Weights of a small transformer language model.
Training: a variant of Adam for these matrices, 5744 steps.
Each number is 128 + 32 x the weight over its row's rms, rounded and kept within 0 to 255. Layers, rows and columns count from 0. Numbers have three digits each. The size before them is the row's rms in percent of the matrix's.

# layer 7 MLP up, 1216x448, rms 0.0315, rows 1111-1182, columns 384-447
103:098118109127097134141143155180141160104108043128134116106078098162146119182096153180105121094108105148102038120141096172124144113137100077185146152112148117151112172085158112125105138133146108
101:083111116144104090164187082165135175179173090114109072118121151102144183105101115185155139140138132166123122164074157159146175085137082105114146078135139075162134105104159130099152195113150120
102:139117094134151145189079150119121154157165084119185113154198146087148145129089114104127122109133150107046091151168112113189086129157109107148104115110098196157167148120145146059152196133133125
102:146117144198141148129113155059091118176087146169148100190102142192085113153056104142156106080106111125144132172126166149123145121173134180133135126117061086164112121129141114072104086114094090
101:125134188123164124160108129107118151099079140108134116178139154149134132147162143168201052179135094157133116148147120119115131097067154145158164191119123162094094132131153149152118162097100100
106:173119143070188114135111116055094145095138135060132074134097096152121109130086178121109156091115108148140031126098177141098113131128135141105153152106158132160146144147158150086142087111064138
099:151185159126112082174125141177180121076140104114099159158154144131111162148145173157169147109116140132089081104243147074184147158120120134108120164111161132159083104128115182193152102126095167
098:137071130113160148112170066082087096094148156094091092128096151114103101074183119076168164099091163148134148172155154119163149157133107193157149099114100109111164150203162103121095087144157120
097:083117120049161168124128159135077115112152115110187116126079054141098047172112115148106120126133115101123098046150153132143177138064108098144082143107113066168141152118173152094170086104156180
092:093152199140161137201136102143104078147096095083151088060188140096110140141168109113176147125126140077120075119105206162146124162144090081039141112125147102160123111109141129087130098120113199
097:087155073103161052102130134159118142158178152122091189189200133096179132078058081150154130151082096125117119075078138144159135104129166128101165116118143154131121124080135123144176157168146115
095:105136131081088121122139148128153135151130168123132155150151147142131192112104134155184108112157097133179190120123174100118139086067099161090144089128163103164122115111102091101181117117170119
096:143109177132165198111155141155106166147129123124098160182111122152105169104115161169178184165077117098106143117080142064137167097117167143179121082151120120091094146120135099141148089206116088
093:157123119088093139097130171152086069125128203171128102115115071115147111082163141167124091113131121088121109102115175116110133065132151042139135075155097061065169108159112120149176129093083130
101:113139131207097095098163152124138163082203105127166167142098115117150120106085152143169163099129102093145107205119155113152158143122118160132172123189146138161095130115141189152048124092135138
097:131145120106090111141160097099119131050092128120104132052105109079184141177076117089154172190100156101128114147064164102128151120090121143152106188176127095154121135089137131141124117182134058
098:073127092181126169064168088117105112136123140159125111099152106150172077106164105144153102086132150082113184095135126108151171162216160084179147082089164106123163125143060146061122165139120109
103:099144102123188160138147117170134129132083114097157133124140129136174118169153098118155133105134090108133139142077123139079116132079150127133132073214141169125088154109075130137093145149135125
098:038150106164123177134154160102106110140179118170114074140125076067133127136102119168097152169091170105158161088065186170139118151146174165144100098139131113107104127198100165106194116154154094
104:135146127144123149085162136174142140127086104160083148160104220108159121134174098163124102167141114084178133130148095122069156138106154086098099157115168157082094117111164108133190021134188090
098:158125064154138093167156089114085106148120111116136173151120185126119145093196122163101070173111151135165191116165088127134222102112114112122166180108115115151125144132079068116141130077120129
101:136116107116135167124124140101157162106163170171083142107121151103112070107086170121105121139153105071097127123130134157131117085116072075090160090093085113144152163146154089082128084137211124
099:111136101153161064136169193200186106091111167164181192188150141126112117109075103152103157112120117108104118142155124125146071161149086126153084129090067148143049120113174136124112168114147200
094:134089136140086143086175114082151079143123144180081097096169097058117162088108157153131125096085118081178185168116139127121153149154092175081077129092140070116150146154095162095143061095150127
097:144112134169184164162131156127133082162160147166112103141122109147082150148099221154123133111175135150075143108044058184123081158083090127078135089121147122154109110136051195144118131117154122
101:096112094122163143150119169123063057093096112160112131089147136061113105120102117157117112135143125111125075173107044125128141121162076180151169123119080159171128110117127113094158099131094124
100:151112152098111096173189166155173178111109108134141151111121188110107125099132124133121144178148107141165176035158152092129111158138090080078158172149112087129108111100150142103169158142120090
100:152184151143091126075114129075143127134095112145181104166145098122104114137161171129109099090131148109148151157106160111118116156163138125090055119087173127115127125103126135177107152098143148
095:204153072101085151111059150123119153106183163097194135124088084146122132164118158139109112162156153143123125121155097137109078099145157167141112145118067107120111117107121123129113185113104109
105:173124193135129156117097026143095085152138174159115150115092125138106091133159160148122103133122133079147242105044115095163151115094102096113073091157156157102127151142134105169153099122174172
104:117124133156132145125130173184109176179085120118121080150121093095145109113113138169107109134133172117146156131124138088161107137154134107087159079116138084083161124102132105120091124072168156
103:114125123139121142116031165083101139152102148116158077166152175069085159120185142170120118152145131071122089147111120061173148125075114140153135095069146128100108118114169148164064132222141166
097:172112110167143143133142170149130162143119140123078116155109166120138095110147120116105128058084095140140109101178095159139180187097122143120071129092207115127080136130136117141108149063148154
095:102089087124168125116111180134127092195116130142095134115106145104148052103120120152141112088143158099119149140104141133179166124162126096109133131090119132158172122168098164168162148158188153
104:171096211183162149080122111128105160100038237098146124065144165163120113072097212185120106176142099127136190104157085139119147086118119126122097104132138186157128162151097076165106153147126130
091:154080116128175111152066143102135122057103147148114117094103141158082163146157093124137132139108149138160107142074189124140105120140140120161135122112128132077114168111136123122138111123171108
098:135149096092145098128154126124156131155159120089192113102126107110082137095164106090104140111149152134099124117105114160165103098099086143197152175147108130111131104112099203106100198137133148
101:133099115119187148063180191150185144132111125131097182197188109187076108123159125117087112115111111141161103149168118104128089148117114145131111129137121140148138119075115154161119148100118166
102:078110128117115099158156173122072120127077077068151153072148098105140121132116107150144083164126121132114128125079047177110121161149096117085128184085080125163121144101153074143095069107161132
100:092134144120157064128142146126134164100124109156135129129126172135095097118074154107143136159123138109096125123107114111157159131145106100097132133124072135157099129053149188163114197155073162
091:154184133158062165145167177098037043078129102078151101122147167126134134125147118147091093117129167127095162143110113124173071123176114136128094165142123132057147050150175129090132089124098151
096:148176067166113166110203113190115142151072091201137141126151108121171120116096127135182150108155084141107124100157100068159175171138104117125142151197142099102130086081150156109132110101146087
096:131111185127183115116109115146170124151126127115181207152116148110163137137123160147158125138128161091101107169141052072156149233130143100082093157148069100147093175112139058121168109143147161
101:115085099152099181057094157115112142122173114143140132130155080164135169103081174148112117128148179107109133122123130061092125094170128215175088078134141099140092153059100113135127138133155174
102:154132141141090168123120092100149118135146140122124160088162141126132166126040173097170082166113191148115093117170120146146147162167135185140118055174108079160145132073050140095116098148119071
105:131140139155128091153094146085131110104095099168133119139098107139107077126128197148074093115155110102091164083224163167097119138148071088192165083140186189128164137124104074102123139097145139
092:141127127104045143165128163147131165220132163130114103120130209128061168142117113090150115102157147155120132090135099148132102161158098137166091146191131136139119109080087173128109149098151173
098:158135103163162137129099133160075101145100139139105129138135148102114109177134121107155115130161160160101131172112154117137119094146109126090164204091110141135085132078138174137084143118087175
098:089137153143102137107140082160101166175126113159147193109133124143147075191139193121133126134136076119112127125135094094122143127133135156097112144153118178107133169115116118120178136122114133
105:150112132170169129200151121094104135125165087123170077197096169144117147098159102066165146081161122103136075172172187163138083155156131100123148162131090113077179139107109170098157149147109113
103:147159103081125109132105112134118133090111084151116132114181118134130177170133140102129141169137058148171144167159193184119070111147128102090158104135135149123181130101094076148063150107147149
099:141164138071115092148099126129168143116126116100174154105143147100128112212113119165115098132148126145053068144191078126027161070141145127181140075172137191157103120103162098128083117113127123
101:145117111158151171154136175165125106125079179108108134153092147092134124125114141132166109105107146097055094114126101080183184168171100123066134159118169118077138120149117135136101170087127117
101:129076119150118213158133135091090163155117122078141130154158117205079070143133133124150092125126140083153157180112141140141119174135124153167075125134118107109118126106159130150204061074107207
101:124172125209150114126149112143133120122117119155106104108107147094076104056129188081060070161084151058159153160149131136196152134151120100136095126169147124122154144083146206195167133079172114
097:121130105083129158103150116097131149101081140082110129155102161117138178136140132145108087204131115143146131166134160136137119153149093180136164119133119114123148084207118137132132108096129171
098:122133157139207138094181140154146091155163093127170096122150120135145152122074162137159146095127123184118122133141117127125118084137116138135096107115096135139114146134153121086089124090201123
122:116103079100104124137095151122139126120130093134145156103065094109123134124045136175094103154181140142166072197107140129130091179175054186110146166104147124142119177058124150168125117098092127
096:170154182155085129164095193146130193132122116159111111081123176154100105086135143094126148100137094121118102113185136137125126152144128079179063099140047147076041119159088126111184115152073149
098:159093158146175090178133136099061062183064110174133085144158088112104131141128115114112113173153113138099154141106101150135115114098063151067137088090160093116097171112109103121112136113124122
103:178128100110086157144119180174157074130155083055128112108080150154141073139136150141137097126131099097139152142147133104219127098153130125179164081072088073165152087127137211161109115142152136
104:091115179081051098106144135154180129103100082109087144124122164178157138111114135126157136134130116185184157165142121150129085187150145143093120146108138163090095142114117119150153119108088124
097:109132177102165081112165106118083105095106179083148166125195107122113107125126115161089117131116132145134145106102111233157156088123145141119144039164122105063153110133105148103104202150123155
100:145101103152133121135151115132120143121098164168159096115171155124129162178099074107122179155171122137121109157173170070130146095095108090087140111136121088093093162112197111123150139115111169
101:167158122136117211127047141079143207132178151075097112132086183218097140111166139130138126123133187134117158120115097151168101108098148112135099139129151098139131092159150153132169136134140182
095:150114117129082163108170127170102142120133128205152139157061128167120145149092186172125145094159131102153165106169155104174108139140108141080108140158149200106184145171114084121084151174097149
099:150163172167133135119100115143158141121096081143126114109145128047133143136110110114174053073155198126083098119157146141129123184155104201141086102109082129147105093099103095075130079108108151
102:078138114086155150129072126125132180105138112179217094130082120241071153133131103176189150132136140182159117184095136152087130074147180115174089125116056118105165110103123099130178085100156079
093:139104113171160120073178131095109116137115155126106121073115135085168131070079160133182125152098203080183150092153083136152130164125204164142076046161099089158120166170092093159101106144141121
102:145161115156106170068096068079089127085209161085152137060107144099164121129161172098079089133131155132103109148069150174118114095057122190131152170168107096165183087108143159114153169142098159
093:102196108191164123088141130097059133116096070102153125144059142178113159135103110131143130140175130167124091168132149103157091166184126065111144176150120105107185068079168161187148134148081192
102:107187105156087183146139106071094148151165140103116109152116083102153116103145146139116074130093143137112163095151165127156172172062165204063171147129119133140125087118121104129154105081034102
# layer 7 MLP down (transposed), 1216x448, rms 0.0294, rows 1111-1181, columns 384-447
103:166184088147081095071044129180141116095146089111109133100159108107126113134149145128087134176167048145143126159169138150128180084077163129135144157179201092130145053139121130167091134103088077
101:092143129176132118161129066103104132109141174123177138113167089153162117152168184100192133149096177190120079181155149128122127097193110114094157154165151055131159162120160124162133177091195186
101:165106168167146152135138134060093137122102068146188136106141145132169143147142126116134128159143107121119151108138111149123125148096153161130133084066143120107163100166117138147115110127144160
103:125144116129132120133159088096111112108160148124160103164111137137147143154115147146093105110173179059090111154121168118128105144146142162141123161098143116165186159122161141136100077080114187
102:163092165180135147165100125115107122123098164119127070143158140127122126123105119167103074120138214108103125141145146141133132126170080117153073207156083098147176169147162148147227123142093186
100:146105139130095156105165103123107106131149113109133196160117135152094092135139117169124128158086134128112087166134172159128103192138157106111092113135142119224086255108145085141118102079119142
099:099150143131122145134082139160060142114133156137103134122127124097132088148140156106077193132091132089120021166144159134126116142061113116088124157163142130109140192121093113094148150143142170
098:161063141087105110107134131139140115124064119097166112125136100103129110101146119093173152147086133097152131087104131134146096148094127142087109118162157079165087134100113111145143116134166121
096:090158069130131152122141080146101108166144068142106141147140142185120092123091169091144147156152156135211134145107101116040077148115142138142164098130092099120167167106061108143124161169124119
092:116084114169109146105142066080111117148095143108102161119117187122145167129151111075110117142069152152111192102085049120145130120095156144119068132157151063168149126102095136122138125151086067
098:128137195064104184092125097178087143074152135127133097112105083096114149113151142096104114150136133118083186124163170123100161132128110115124159137042148092126094193140127125094145173161167118
100:167170204067167109144174112138127151175168166118111121127204120128117109097161153181154104101174119104211133152101083107180085118079102146101099149155130068086101058104145086135165111165119159
097:171138118157115195133152151087095141102101164120132123151186168102183164132096150172139160118089107087095066115066134081116117195145196168134059128154097135104117057117105083136139149141094101
095:072097151073166111162116099114127159152123111153088186255101136122120179155096175164140124098088130139092144102140087172163103101132133130120124153096177132162150126106134133133138048084089103
102:067136116057112154140141119105130161059094156070126071144150146106162109113101127167138128120118150117130144175072151169127146097148112171105125083086190099106122081122152151085132165127085135
097:106155217070080116181196097072142103135086164097094099120131121125164135137103144110144119104120092115123108102128164124089120084173136127124147118135179130160051124131155141115129102124136149
100:051133094190073103117120093157168138137132076170143137069168137114124149129131127121102153102148159087103196163172175106082142141147150069157146142142234139179132160080103158172111143135151119
105:167155144097132100109202120122070143190137101099070156124127114131126156164173140161103191147047107112101113106070108143199108160141150160097179064148140152149185073124118145113163080173114151
100:114134120141152112129141145127136160084135119159087174114114142129104110134087166155145087170191087172132161141119167158088144148116164130162164118142135113124110097159129123141158121119115125
104:203152216125142137170146125140172162086123099149087170140162057109132164089190145150125139171114133211166105110120112138157111131117118063153117174120109179132158177174122145113132072165176110
099:160082116138163106120098075099075088107090160164117157124117148075111122147131143156162150181095123115124140134062150187099121126132165192079118110116158134110184216140135163093122126064091168
102:142079082114173172159101157115136108077117177122108137155134081074116161172127152166089154053068202147145086136122140115149159110105101166067142132189087151184135077131131153199142096136126139
095:116171109097147145123167143048103099084129121098089136102140122150117104144111094110155140109152110059166136194060172127165097095138175146159126111186114159135131054145126120076119107148117130
097:080097087157152102141186079125126170127145094113115123126187118135135115162158165137110164147096102113082131146144182179027133066092149161167138168129098139146180119207106107113144157125159186
100:123124090149133100114123152122163114116104135120041113082077109121109074094134126162144136143081134092105103103121168162177135123163110091086185112145140108158118234155171097117181095097114141
101:144165128124090150146164126085124147083153152151131123086029148103141150124147145130105141220173168138122150060072086121107114151088156180138179130123105173151146078131116138118089168155107126
100:127168070121155157127088139114138152118140171110124132203094048094133016181128115160114170078156075121085127159137108124136162135151080111133053105150133123167094132157119185140155114125134097
102:141195123090141083102162100106106121130153101192099118134124135161107116135115169093079122151080104148150113117144117103110040115114165141165154118130106144124110046089103106151174126163184093
097:157151180144142135127104027179110154126174154127140140167175156136103137184161099156162104104172106139163153079196146112093133154093158131179124155140062125127153043158136071118087131138121131
103:176135178148167120118107147144153151140123148138131104086051212075052110140117139109108105161103101153156182106117112134150192137114127038111126112084173141141104060082141130120085083089127111
102:134135091141115133163148141143081191144095142151091108158150170090178178124127130124085115143114180071184117092096088087201091135138146057087156153127088099122116165158121114083171142106087115
105:150103118133149126127060186134175090175190210131139113153080099105119142110103158140194117123151172132122119101096095086133035173157106069137135150157142163141137164180126146181171159170143133
095:078128117103108162157124115087105155141154133210124167120105158104086082132151084051163189126167173123142122107105123123130173122102103132150185130149119135167186098069129181175151071124114142
095:192128100104094113209106150132157139138118092184117151177159144148184197090151144111100140073063167127072065155172061151119118097108089134144147156152115177105155153166196151091125148123153104
102:113103135124144177039144101109108079174133090171077121070100104164169132128137122118118047098097160101125179069152113186137171122000172157143113082177131174100170098163139109106125070128120125
089:093085140102140131204142145105120107089131085147117084118188137124140133125162172058081136100104141172138138098107070075152132186186137171140138136178161109149153051114086149128133142115127154
097:143148121116225075153082136141120108132107142175190132185104193158146133141112127167141128094147118170147147087172083144126135098108119113099138164194147146164095184148178201134092132122154117
101:105132132191153127141127128143082099096120154135178134083139087169203163091152122110121153137107134190181104110096161104097078168148112126120134110150151195153142182079147119140139123063146157
103:088153125139134145141100173126101136177073165118068138131113092105131072097037139171108108159171137137131159113094077116102065127159144119107179151085146178136089096098121095124150088047127108
100:138136177101150119162134141110148154162130108126112155193077088144127156103092146121120168109166135153072145102134059089099150092119075105122074154125114176072170150075156120143177150111097114
091:142209142133138148123193158096093140129117152118063144104116145055112141144137106151165125125157130101201179075160122111160133130140124159186177120128089154091143009131093101184126077160053153
096:144224103162084200150168127177082148150147106109078135112098104077143107043061112131063117144117111137127169097128089196151137128142131133142142149105122124116123056163169080134104151100140128
097:140202130012089114121101156165141126089091117110074156169076120141170141076135183079090127070148120168162107139091066133172150127122132117126086210113172153114122145198148196124139147089104134
103:124194108166137152133117138122129107090158149166129167156153105104154144105142150156074104064071148093094140117114056115144110083125165105151076108182112127139095125124146128112141167074038116
101:140103130165101109130147121086158057156108128112112089093134180121123152139090134105179139111104184096152100130111167141133140090133050149165130140121150134153085107130151105121125088134123125
104:134100091121168193151099094102134120098134083126161117073106159084101173131140099129176124126062138091215149141156105088114065140109089084149147146152100128108190129155102145133111137121090168
096:144135125144110132103143177192082161108088173122110181102162146168120201167102193187178142087183133175106174082126108148095042071125180170114124146160119187090169064148151122169109186135121161
098:125141100136126165085137147137122102184136137115152141147095163072072121156113076165124175097197210125144098177133209121128119117137082151119142166049124104124116181088114143163157095167141128
098:043090115087121101133080147193148075111085127119140128057124114154139162104104084155146126147081113077119129139136131086154123109127184162121101127126113126113152161104132112159141080118157105
102:146137130098168145155132129081052138137084187088134166197157095120146081123094135138103152122063147155104089127123202154165121123096076116051121157112122127124170116099149131182144080110175150
102:124120128085156166163094130050123095074122115128153115117204120117140095172140129191152134152176137099084111197114197136136112169146062133085175062091141138180125103062149149084193097167113141
099:114168147130092149150162104087167120150141156140108149176122159153070145085078111154104094072188106088079107129164162169118155103136132095149156167148122114132133145147197126098103105122080149
102:089122188115058154152132101156176078105124097115116137116154113096101126106177141145153130112122167112148074132093127158165131158219069080076182151097133068127156075117134131141136136133164136
103:143055157150150180141100107152182183177110177083142156094098091121149131163172129145143027132093123122076148088119101096143131135187102111134139078152149096105085173133099093139123117118129145
100:137100114154105129123150082120118181099144137154127115146098096141135134133102166148079067145126106140145106146094150138174139121108178130139127101078110150119134120098093225124132133115148120
096:080122061151141101131136130090141134177127133101125172168123176085151109105123088078121063132102143100155141132065118183080136139188099176101183131139160059119073132130111095059117147031072132
098:110124082059140075165158101149176129184116165161122165143188086135099093097080096145169146122160107126121100125179137196125123082152109113154061116147160156145066136120056134105164151148164079
105:114160083161130096113145121176130124173113170151113144108122130107143107096154096102142085164130126134191151056130096125162159084142154105152157140165084109130161068148132157152146120147123144
098:135103161137089104122166100083160181210142105139143120120151111166107096137171119178120097072105156167098160138110099143111091108151115176125109128115143136136091183122061077171174152121111171
096:121187158132190135109069158107129161127080145100177104108186177150062067138106128125133124127189117136107155107111142064166119177162150170091088165119105145169124128122088082118159125082161183
103:246136170121160134129165150141100169128065116136164147092113132130123142114216150149174208101128082107127151110068163081113106153129091177055105131172156101081115164091074125156149076133100126
105:148140165149136108166138137081129138087136111161174118122169082148064090180105185163153118074137103121127118149076124019109172082138143100126105140112072119153082123140088140054142140131101166
094:112044079139099124152205201180131137156138136135140125106079124131123114111069135112110154101176126133139113123080176120103143144166129090128089112132120183128132163085138124048067105065162079
101:118068153120135158117155120183149154080106123151098098091123106146145150145156092107147144129190148087133209193159087154127176144085115141159129125166161134104087075132039153108097140083140129
102:108170128118109140098093165144165152075124112162125120155157160160084159099123128143099127083142119151112091101154072156146120099158167158136183170073161157124109081157136108122109107160162120
093:119103140106109075139069153133156130121102125124120161134150175092151167148141147085180096096116163177173048121136137092189110146084135125095129121188108133128065163127180171178184126099141135
101:111174090104146200126150103132148113106077120137156172152132160101108114112083133121189122106112131188115096118116136127095131128057155204080171093155121085120133098109096122080136083103118165
103:120071120059141085163135136075160165164156119123165094050115137190205141159188086174046170070099105117174139133108101176098094121117107106126153143086109142119119156120141156143114205135187182
095:133162149080138126160070119122159126084139155172127090158172114196120163107158101114155120125113155167136098109133144136119175159151090122091099184138078206069091096129115158097116115177115098
099:115173073168111148059141132133121146096151120130119123083087176141125166156182133061154045067131177133101153132163076163133111093139130194155168158119166054147188096121106080070120096142062125
095:138134123133191125150083162106148164098121161069073173103135132087103155110158155130112149181163142182218184105084146135126156095174101136137163214122132129115160194080172078095090134119112193
# layer 7 MLP gate, 1216x448, rms 0.0328, rows 1112-1182, columns 384-447
103:176118126128156124089120122200116093114115164155107158132155116119169154103132127147165084137100197153118097104145105167036122150142132127137076108132178130081111140112124091118156077088162132
102:176107154170119106158079127101133072109149196099207112080141134178125118145121151116169200051083112135082097163061175115088127175053126124128099143136113159059126172163157120067130104111126128
112:136107092119095158113159163131108147082103157102139147112193129095113126089142164038127111126037137088096083119080082129161103135117170100150099141168168038139124126175142107129078142141123080
102:169080127128124151152153118140095114119112141131083121073110097114138170130148155103129147153129121042136133097129129171093126122167113115166154195122177110137168170112107141160120109091154189
104:151090084128136106116148151156142097135149097142148139112208194152166119068126096185123190136125110094122180086172106157124129148093139107167123105143084072119150135140151044085117093126183219
102:137113124134114141126086161082089120105145126130121146228194141130122183105078172085118153136121131165120141122100100104138135187128110171173134085140156092106164126183125128091212127095171108
099:136092135100144102120128117093113158168125141112125141098170136102136089140155104095140155175107084141168106083084113158103103179089160132171084090160146115136122174167144115116168122170153113
096:161132136125139147140103116143117137137100130151103099128085104137111112138095097142083106130088100148106139065173170111185158139139094138167177150159162200196116160125108144183111112186111141
093:111101123111110147112107154110117141088095157148131126102069163060181125086076124131060114148104116128109132157121184109143119133181146045089164147165077082146145132112094131136095134115161105
094:121185098177120147136146106157136110104135157119158120173128096113114054085159089083079131138078136092101131125130133164147087059087152113114121113140158114125137144072151100118068103148154117
095:169082089146081158151145125076165147128113135099182143140127164133156137109110132067129170131144065057103157116102144134119171117057166182106147114123003083131180139114146148135159160119131156
096:128107079110139110154093105144120120084069110098145052132158083179124130170131132131093126153132181118110162159093171040134118107085118130116113142070111143133120144106156129138134124119124153
092:154137094130115178160096153140058167026094099126164091158152115100123102100135133176092173122110166106114103159152126105107167135137137112101126128130081176145158082151183143064099157119164146
100:179078129100181175073128176094110167156153132126089057112146129100098147122114155144058145132069070106107230132110134171123185147141132144143037090141141101102154136196177121119139127120138145
096:136112167103131130139150100099152137124176094120136078207126133139116078057132107116127149062076126148118163116157122161168093112124171166116123128094129147108117151128183089088114121101138131
099:082112124158143154172123117120131098136094126108078153190178107143092168109158117133075123096126052130058118177142149112137136136110151136148109124133157187108145141133132038125132130141129065
104:134051115138166122117158140172180184094124036135147155176123077141185117157190087121161202086112099135122134163154109087144126091101069121132172138116123147131098174109072111143113102119112103
103:128067133091134132132118124125159150102104154088110129134176086101088141157222096146110143118101131165129165090125079109184097156052161120136133134131099178200106167164067079197115088181148149
107:098053169142124105117182128111112170078138106177113150106141143125068118132082074096086166062139115206090148099152085120108176099115121159187133127158136137169124178149080130184113136116184074
099:153152112126121114140114081072136153069118165145079199121165119125128071109114196094169094103090128130133139094073155132136155115158117171156133134208141171109163149146122106151103109122112114
101:176126111164121175189131123116101049183134209111066171096109102122159116155157116106074183124080138117137113166105114152155131135094155130141099111125133071164120156126178109130129103079150148
103:128161103167146138162090104159124155174168097164143158174146080102186112108156113125064141100092141111197068149150108118111122105091147066145121178195120124092183133074185171133099097156152104
088:140102138115088129080100132118144188140127084168101149213075121116116096174181099139103130097099165061144173123120105088132159076132119168202125087134194131169093131107118101146146112120133127
096:088122110151141165189153134094173088136145178130096156180095143176094134097122136144057086107127080044129151108126079143147160106098085076094091116163078082198125147143221105138123068110118140
107:118044174180192141130111118147103075098104144138156137125134088098147106123076087147075132119058149115175126125137117106130124089117123078114060112134167072155134175130167088110161123172095124
096:178147100145129104155081134104070139173142086167089144104169108148096076114101189148039146123124112169107125087078136096182122128128134131146114103125165099100152113132106157120134110152153142
096:114080097127105139122113169098172196116131146133100210143101106086088161034049127138135130130094112097150145148069121125151146159136114127156143126075131099117106129111153136096096114157134031
096:157054104099064147126097161107149136151143076125162147087130089133198138129110088136142155121084157143140136109112154163118112198153203167116133114179131045162145197143185063131130138124114108
102:113085145125163134170104117134112177111202193093104096132216125112151123153164142155166120126114136117095118177123120215133091161123108114124099167121124113182134183122129136161074166083133100
105:128113102194145160149180141156164118083115123085084088125150138120109131065103144083152087162108160086125220120154121161070067161163135110158164111064119154052188190152113100145088125067123149
101:173090125131164115133148059100086113137165144118127114154101133106123126137085197113152137173102105151148104093141071192124070169099147105138204175100155136095154195132142165108133050159125119
094:084211155115103103139139155129110127127111136112127135204139154136125107120102145105126139086106160135144115151148100109165115138135194114176101151148108104135137106103136167181092160161114131
098:162104172108139179171110140096149183080119112128117039138204153103106082145130159123135159115120148088079090084101096147084133118119148124144123153152141173144096137140231082103135184077118153
097:133124100159169122155112102108113098121127147180131134152157168175139177132115131096097171131070161155071100137187145183091168134107172174110080093183099136076131153112173142133124145110160135
086:155175083114123127106128126103139101150152121092097122123156124142195141083129138178118130089133167171134073170149163178113094134157168157141136098110122106137192161136109135151159107112179133
098:157110144093117101117129073148199129169153073125132061136245117106106097073139125099109191061134156112137182082102160161089088140144140124155135145164132120172126157059101094140125156155111141
098:122071096090130108159154167153163190119122183078144149172102134147155085142200085082103118131123173046148166155122152107185081164179140098156089193182076130126127147130134184099127132071169123
100:137111171105200065138091114151135141087125140117148120151202134130150129109122113158124114145115192134150082130098086176095142074122129135132173090158177158194158196111121093078132130196165107
096:167119151070105168148145109111096130098117149118145168133106118128108153031095177099094131162094087132154115127087127161076206134142113208167146059104163159161165184151096087163111090123057130
091:148130129117048133196134133127122080138193156148186126140149122148142134120170127095115150093043139080095109190077145130147091147118112107134112081104158131040151153163192156088113105088137100
094:157107165138132078158159054069165132130098131150175146176178110139126158156169162119143158060120137136101077126151079051101144154127130145139084093162165124109103154093128189167099154118147093
093:125146119125150108177139144152142114132113045147090154104116103115144130079110109144092083155110095124109123065117126065130129139168120090151107178135156120115137121113148153102134134176161122
103:114080125121167161140101124106118087152128106142094064115100163134115118112159105203167130151128138155137182112065114183064132121121135137085106165160091128158146162141141095173116118120130168
102:128067125102153157148118132131116126056148149115091148167149069135134207097146117111134169045102136107107148199116077124123142093101105119099131175149127168175138227165165180152109173108160099
104:123133106136151131100147106081100151078105105067121171093161023135145161108133176086116108141078143133164119111103111121055150155164134164119155134175126106133163123158095130141112089124089100
088:172074149111096105102112149085160161206190120169145070083120200110112124081100123032105125073096115118133125126135124171101173137127132131150080135182103095147083159133090111167124075120169149
093:213116165108095105136114100116097087087134153131139176141142135150115117125140152074131116147128133086125188137106100148151162133131155138119152162107071122113149176167171168084113138093110080
096:098121140107156148184071181153119106099100099077140089105081135115148157142133143089090147087129072106172129138121127146126060123090167098090134101137159099121129140124093138121079057138151130
102:105111173152139054189191144069135149143108149133153147173144058139149137090121188136134163075129119157027078131194135119128120107108115104127144095088094162113221136151155192163120071134160167
105:133027139127180108168103105117127161144183148195179144088168152163159142146138138158118172085116138138121113160107119059155129095153157126099086134143140114156200196093099181150159072141134132
096:122095104086105134183168222126162050086097116167151119110122185166140077186097166122070158092148134086128143117120130086082199120122155091158050075110132188085117170123180161140123125122119097
106:182076101157087158189121123132210080103129081113122116108165092135080182153171081139138109040107108121108168098149138099120198122127137070099102063109080099105139121158133193154099169153121134
099:099100073180186127140159149095184104094146177112144117109108131120131119172088117091132141120081123051137090114083133141119210111132094128093139167135093143145109124097111205167086102155125064
104:139103175123141107130166077172078104125137137097111103096103175098175124069117142118096154101128137154068104093111117115139209122136098124115121041123137120091144178180101152087160131167176106
090:139146142127184151182160112165115118064111135061165154076177148154113152172216131153113155123135112145124113142130106104148143146077130124104099079137134151136176114160122117188103156177121148
100:186092127094147180127201144125155130131077157145083119108116131091053094125139148126129140158107170099046145127111182126125127100135160153106134127204124104130132148160180094116121135143177146
102:127038141131093169164128151109166147091118108093130141136088115167116180112120168150080152118132135139078114180111151117103081143104070160096079128113158121139128238114153131140120139104157080
095:095117091150112136124141159132136135158128116074146166132138101116121168122061147088116142130124075087160136123130118115141126101158115134082167140107135157138054103141117106189065111140136044
093:102113088136149175151128132147119141100077174165136111089140113151047122127146129116095152139132112091112164110090100109070162143159121156181126149134127155159100137116129118099114138111143133
102:086140099179171040129116083106180108107141120127084154127155156142107149097084148114133088111114160170174112092179154176108102089120142123132163099116135094134113173106121139160109126139184162
107:094139100132105143131089139086111128185125173128143066114130080108140118043182120155071109112127168083088123099121087219158186187107127122099125133109151082083097151174142093075104135134087174
098:156068093108080137175167189158112153151145158080081166108090127145191099105089150084147117050119093141135093129114162166104142136156071100121131172146105081149156155134209134045102128074148083
096:192144145120106029139069116090143106191104127138108103136141125118150143105117113135151129085125126129105153157079096171074145130100120155116149132092069154096157144114079117084154103148105063
101:136088116109106113153142125107173127174159116126147159137101080146085111087103180148131188144083075098128106115072167116101160119110138054191018122129138139133101141133131122103150072103146143
094:110129092134178135153087078156158088133079120116149104149100112130082123149151158140131136161093117161135068085144094140092089098139141130148122093136197097143128132183102120135164108137191117
099:197104182122197115101119121108184166137121122118164135114124126111160133148156116103106105108122150107151126088126096145168142152075145148162076114072127134083138144132214091075149049147171052
100:129098152080099099146117152179145104147101150151122098120138137186153167091059121092127159197125117083128087145132133144114145132094171149106141088093138114171135119137178115107121143159157057
090:108143145146112151089131118157237110115111096132090088101097143128143140105098143147125074161133147108140107135111134102117149147113128138132087116160171088114092134131136134221113208085151116
110:183088135144099170088132116100099107087176168089150106082089150131173087091183112087118165117073135126067101137160124198177138104102151116146074122197106141144150153090123138128086142147148112
094:111079159153182143071140128071120155095177143099150131123106120160121140099117112133142135082136180109108125168137135095111156141126168089133110131149115128109168145058147173203125142130105110
104:181110166184100085159085093100163116056111173102143156134148131151243098084188124159064095124150153138103135185167085180201159117103157154167077115166169121106152141155100124159063131125118076